config = dict(
    num_attention_heads=4,
    positions='learned',
    qk_norm=False,
    bias='all',
    init_std_qkv=0.0431,
    beta2=0.95,
    lr_head=0.00593,
    max_seq_len=512,
    train_tokens=284000000,
)
Each number is 128 + 24 x the weight over the matrix's rms, rounded and kept within 0 to 255. Layers, rows and columns count from 0.

# layer 4 attention output (transposed), 256x256, rms 0.0538, rows 150-191, columns 0-31
[[119 141 184 139 121 156 144 156 151 122 156  98 149 100 131  98  90  86 129 182 126 125 124 115 120 138 148 113 112 172 125 143]
 [123  73 128 137 117 143 112 135 131  91 119 152 130 101 106 117  66  81 148 104 127  67 110 153 140 143 147  67 124 141 141 155]
 [130 121 160  89 143 111 180 102 132 162 120  76 150 118 113 123 164 133 177  83 153 122 140 147 109 105  95 112 136 132 103 130]
 [128 121  84 127 129 138 151 128 115 128 121 126 146 150 140 111  90 113  74 148  75 109 132 121 105 136 118 202 147 117 114 125]
 [145 118  90 153 107 152 112 195 135 146  89 163 114 126 130  92 100 126 128 149 125 136 102 146 146 145 105 180 120 205 145 129]
 [ 99  50 142  92 166 127 117 100 135  97 122 162 163 156 110  96 167 111 150 114 123  86 107 122 141 129 158 132  63 146 144 126]
 [166 148 123 141 120 132 130 125 126 198  97 145 130 116 148 119 103 129 130  79 189 135 102 118  92  98 185 152 110 118 131 125]
 [149  80  90 101 112 151 119 134 126 172 116 147 162 140 151  92 160  97 125 134 104 130 116 142 112 141  89 133 126 181 119 145]
 [122 125 101 143 147 112 117 156 111 141 126 116 134 114 104 139 145 105 162  83  84 129 118 115  97 110 111 150 154  93  95 130]
 [108 149 130 128 167 110 125 139 131 126  73 141 125  92 127 158 115 169 146 132 121 155 112 121 100 110 147 124 172 142 149 129]
 [123 153 139 153  94  92 147 134  84 100  86  99 136 105 121 126 108 143  81  93  89 114 127 124 158 133  94 107 144 123  93 134]
 [152 141 148 115 183 125 107 147 132  82 111 160 104  79 181 114 114 176 127  66 140 170 113 146 139 163 160  84 125 101 161 140]
 [178  88 144 169 140 154 125 138 126  97 115  93 117 141 120 158  71 116 135 129 139  98 145 138 127 127 109  75 161  96 113 176]
 [161 126  94 110 133 149 171 106 107 154  95 154 137  90 130  71 114 160 137  67 118 124 138 141 103 120 122 131 124 140  88 146]
 [130 105 120 140 118 133 135 123 128  97 120 101 122 104 147 124 103 101 172 131 123 107 115 123  78 138 108  65 116 127 172 140]
 [142  93 102 126 139 131  89 159 189 161 163 160 125 128  72 108 135  84 159 138 120 160 145 110 164 121 133 127 127 155 113  97]
 [175 138  93  79 158 194  87 149 169 144 177 126 122 153 131 115 154  73 119 118 121 191 116 122 143 169 124 138 113 137 167 102]
 [147 133 113  97 104 157 105 106 185 127 151 109 141 135  88  94 117  72 137 165 157 104 113 125 204 118 107 161 101 160 101 135]
 [112 123 122 152 101  72 118 130 169 141 169 123 132 117 121 152 127 128 126 133 142  80 163 122 130 129 117 134 120 120 154 106]
 [174 152 145 107 124 176  96 136 119 154 127 103 158 151 142  92 163  70 115 128 136  97 149 146 117 131 122 106 136 197  83 120]
 [107  65 169 116 101 174 142 119 144 140  86 164 113 101 118  74 144 126 111 138 140  74 105 124  87 174 145 104 141 175  71 115]
 [165 116 121 142 114 142  94 156 154 102 143 143 124 106 135 126 130 119 139  57 212 129 116 138 116 114 124 104 100 135 109 149]
 [ 99  93 138 127  99 159 123 141 100  95 138 128 173  99 125 109 141 135 135 181 133 118  81 128 142 116 163 128 137 174 154 129]
 [ 70 136 132 138 154 132 145 166 115 135 109  91 163  91 142 105 120 155 148 116 148 138 134 144 133  97 134  76 127 107 127 135]
 [139 157  75 116  89 171 127 149 106 120 155 119 125 142 116 159 123 124 115 139 119 147 116 137 157 152 134 109 120 137  86 154]
 [106 151 104 177 171 162 131 109 190 128 176  98 127 140 143 162 115 115 156 147 143 117  91 170 119 122 159 104 147 183  69 178]
 [123 128 129 131 124 107  73 115  96 129 127 134 156 132 159 125 146 134 147  82 125 133  80 145 143  97 108 147 114 102 125 163]
 [136 107 133 129  84 134 111 156 161  99 138 147  88 113 120 176 130 129 102 156 157 140  70 100 135 143 127 112 113 135 164 124]
 [111 131 147 110 125  99 111 131 118 111 122 117 134 114 117  72 155 115 169  95 138 170 181 112 126 147 130 147 126 107 149  95]
 [112 163 137 118 120 128 150  91 103 140 151  72 191 159 142 113 132 141 106 159  57  95 119 102 147 160 132 193 139  90 110 133]
 [137 183 113 123 110 129  75 144 142 152 164 146 126 165  75 154 159  96  99 176 108 167 127 113 154 121 132 112 117 102 114 122]
 [127 133 163 153  75 116 139 123 134 102 130 102 120  93 165  79 148 105 120 138 120 105 153 123 123 109 112 140 105 155 135 138]
 [109 126 107 143 156 149 108 167 117 120 150 132 123 135  95 177 119 136 155 131 145  89 123 143 107 116 163 120 169 123  71 140]
 [133 150 132 181 128  80  85  77 138 142 155 132  98  90  80 149 118  83 132 125 148 142  65 151 124 120 126 111 112 134 108 191]
 [145 136  95 123 158  94 130 135 191 105 106 129  95 143 143 186 127 137  97 116 144 120 169 115 121  96 121 143 134 104 214 153]
 [100 147 122 117 169 144 111 140 123  94 146 178  81 110 142 165 106 146 171 104 171 141 155 119 150 123 124 132 109 103 143 159]
 [ 68 126 117 141 143 123  64 130 142  98 162 154 133 147 105 129 125  72 189  96 121 151 145  95 110  92 107 152 146  99 110 111]
 [ 99  77  94 123 121 150 158 118 152 126 142 108 135 153 103  85 157 138 151 162 142 111 154 131  97 100  90 141 115 153 146 114]
 [110 163 125 163 153  59 105 158 118 130 138 111 143 117 107 138 113  90 120 138 126 101 115 134 194  72  91 106  93 134 119  97]
 [172 193 130 158 126 101 112 117 148 118 122 115 154 104 159 139 119 185 125  95 110 119 116 150 127  98 171  81 156 101 138 100]
 [128  52 123 116 147 112 104 126 127  96 114 115 132 126 111 130 164 132 194  66 127 112 149 168 122 166 133 123 113 117 138 163]
 [149 180 122 111 159 141 119  77 114 132 140 134 127 130 121 125  70  98 142 102 156 120 121 150 132 160 185 122 128 144 105 154]]
# layer 4 attention value, 256x256, rms 0.0536, rows 151-191, columns 0-31
[[138 104 152 133 106 144 165 140 147 133 126 132 137 144 118 151 103 146 104 165  97 172  93  81 165 159 130 107 113 117 106 182]
 [127 116 134 158 108 111  87 150 101 104 127 141 173 148 116 111 155 137 109 111 122 106 132 124  95 143 184 135 132 123 139  77]
 [ 92 111 167 155 155 153 143 155 141 137 133 129 136  96 100 176 124 130 123 151 146 138 111 119 125 144  90 109 106  93 141 138]
 [131 140 130 126 130 138 111  78 141 117  89  85 158 165 186 143 152  96 139 125 134 126 143 140 111 145 114 128 108  73 159 171]
 [140 117 129 123 163 110 163 130 117  98 121 112  86 135 116 139 114 117  99 154 139 123 120 113 128 104 146 121 132  75  98 157]
 [125 139  84 120 107 131 153 125 111 148 103 116 174 143 122 127 147 152 150 120 129 109 146 136 141 147 155 121  68 123 126 142]
 [125 117 165 144 146  90  72 106 174  73 153 100 163 143 132  89 102 103 138 114 105  99 154 185 114 141 109 135 152  75  96 127]
 [144  94 124 154  78 135 135 151 165 125 173 111 130 135 128  95 137 128 109 120 119 133 179 129 155  89 158 101 113 136 150 112]
 [119 130 150 150 146 156 139  88 110 192  84 134 119 111 170 162 131  95 121 117 131 114 137  98 118  88 139 132  68 169 146 141]
 [136 123 114 116 160 134 171 142 161 134 156 115 111 118 151 137 138 186 175 155 126 178 125 144 157 127 170 180 169 116 162 146]
 [135 106 128 145 150  81 142 123 119 151 171  50 125 123 154 124 113 145 138 155 106  93 135 104  95 136 180  76 113 164 146  92]
 [154 120 130  95 135 141 117  83  96 160 111 126 120 110 120 122 124 165 158 130 158 141 142 107 115 135 142 137 113 130 101 132]
 [129 124 120 154 135 121 132 169 104 178 158 116 167 105 114 142 109 128  74 142 124 124 161 180  86 123 124 136 169 109 113  81]
 [117 135 140 150 165 106 156 120 137 128 137 157 175 126 120 113 130 127  90 127 119 139 166  56 142  69 160 146 132 118 147 156]
 [131 120 150 149 141 142  94 156 115 119  84 166 138 168 114  82 143 142 143 108 153 109 101 158 112 174 119 112 119 128 105 142]
 [103 122 118 154 127  93 149 168  88 140 126 115 122 132  90 129 105  87 166  97 139 105 164 135 105 130 128 139 166 144  95 130]
 [100 131 160 135 166 206 112 191 102 102 111 163  97 107 152 203 101 116 127 117 122 125  61 133 103 155  86 161 158  98  90 164]
 [118 150 134 117 188 143 137 111 143  73 105 147 156 141 118  86 133 143 107  94 120 160 136 117 134 165  92 183  94 146 129 159]
 [115 125 127  89 135  75 104 108 124 126 115 152 182 134  96 190 131 164 172 127 139 109 114 136 121 134 131 141  91  99 128 145]
 [142 118  93 145 168 101 104 125 128  98 117 164 128 117 110 169 117  86 118 129 101 154 129 165 129 153 135 125  90  99 125 182]
 [129 117 111 127 108 115 178 154 120 131 126 106 105  70  84  85 120 125 130 153  92 146 140  86 166 142 183  84 154 105 138 107]
 [118 142 154  84 126  83 102 166 140 135 118 129 146 149 105 209 104  89 128 109 125 104 158 114 146  94 117 107 142 135 141 173]
 [103 136 123 134  79 137  97 108 152 102 118  87 113 158 121 173 113 120 134 146  95 125 157  90 129 105 163 126 172 153 135 116]
 [131 108 143 155 128 146 115 121 117 104 118 145 138 132  86 106 119 102 157 130 125 121 126 133 126 107 112 149 137 102 141 130]
 [116 102  90 136  95 146 146 144 105 149  71 184 138 122 169 139 144 119 114 121 165 108 114 139 155 104  96 145  77 113 122 130]
 [134 126 102 118  98 104 163 108 149 128 160 106 154 137  95 129 132 122  94 122 177 134 178  96 172  77  98 126 136 130 149  86]
 [166 119  90 150 163 130 120  85 122 154 171 104  85 134 142 105 127 139 165 106 141 160 176 157 122 137 118 150  94 116 136 124]
 [140 162 147 156 147 104 124 187 124 111  94 134 159 124  93 119 121 135  86 152 127 137  90 104 171 108 157  81 109 123 120 132]
 [129 136 166 149 167 139 125 187 151 120 151  72 150 130 136 157 106 124 137 108 136 124 106 109 160 123  74 127 129 215 120 102]
 [128 132 132 165 114 121 131 132 135  99 107 112 141 131 107  90  87 133 139 115 181 121 113 129 166  99 147 173 133 142 128 156]
 [ 95 122 138 120 109 114 129 140 119 135 136 148 182 133 102 164 140 117 155 165 107 129  96 124 121 170 114 113 129 102 166 100]
 [121 115 139  87 145 154 144 119 131 155  89 119 132 154 152 101 121 166 134 136 119 144  86 143 151 151 135 135  99 160 131  77]
 [177  98 133 126  44 154 148 179  93 128 121 110 136 118 134 119 125 177 150 141 167 160 159 135 181 121 135 164 131 116 126 112]
 [115 121 152  88 132 187 198  97 114 162  84 136  82  73 104 150 133  93 112 143 147 124 103 119 132 132 115  98  81 143 119 135]
 [126 141 108  85 131 185 124 149  92 125 160  77 115 129  88  97 132  88 121  92 142 105 114 137 100 135 126 103 135 126 122 104]
 [126 116 131  96 105 103 162 156 144 138 135 128 143 131 130 109  84 115 122 113 139 127 110 113 166 124 175  93 133 125 106 113]
 [147 138 110 165 163 117 102 149 127 113 107 130 168 118 139 165 115  96  48  99 141 133 140 149 148 138 142 124 157 108 124  90]
 [150 142 115 128 166 173 143 112 141 101  78 120 113 169 144  85 114 162  80 137 137 153 150 127 136 170 129 161 164 155 124 128]
 [106 122 122  93 158 151 112  87 135 167 151 156  94  82 155 166 164 129 143 127 129 133 117 139 145 131 101 122 111 156 133  91]
 [100 137 136 186 155 100 122 177  89 135 128 105 110 118 117 113  90 150  90 125 143  95 114 113 106 125 154  96 141 105 129 158]
 [122 152 140  99  95 139 145 183 128 106 120 135 159  95 149 158 117 174 132 134 126 145 135 157  89 140 105 145  81 138 109 122]]
# layer 4 attention query, 256x256, rms 0.0643, rows 192-196, columns 0-31
[[163 134 154  99 136 125 170 154 159 182 100 110 149  72 101 123 102 131 122 130 155 143 132 124 101 118 119 131 134 157 126 105]
 [134 160 136 122 107 170 100 142 102 143 138 127 135  95 172 149  97 142  58 111 161 113  70 138 131 132 131  98 175 113 133 136]
 [ 93 108 106 162 144  79 190  73 103 130 123  85 169 165  96 144 135 143  95 144 128 132 132 166  91 149 133 110 131 138 114 107]
 [123  85 144 117 121 131  95 105 134  77 168 114 140 143 116 149 113 108 153 160 136  98 140  97 156 160 136 130  89  99 140 140]
 [160  91 172 142 132 146 154 119 126 132 127  88 136 128 142 116 156 138 156 134 152 120 148 151 127 154 178 117 133 116 140 144]]
# layer 4 attention key, 256x256, rms 0.0605, rows 192-196, columns 0-31
[[ 71 141 163 118 134 144 118 107  88 137 132 117 136 113 114 149 118 141 121 129 127  80 132 163 132 112 146  96 142 188 117 104]
 [111 127 109 150 155 146 111 102 100 140  86 127 128 125 154 121 133 152 120 128 147 159 152 125 124  89 152 115 104 131 105 149]
 [142 124 144 150 128  98 120 129 148 131 160 135 131 165 148 130  83 105 112 105 157 121 121 125 148 140 112 112 140 107 125 145]
 [118 109 108 144  93 165 132 137 127 147 130 154  99 103 148 107 137 102 182 114 126 176 125 140  89 115 102 108 109 173 100 143]
 [114 124 171 113 110  93 122 128  80 158 137 109 135 112 155 136 126  95 124 166 113 153  96 138 127 148 105 107 116 162 129 129]]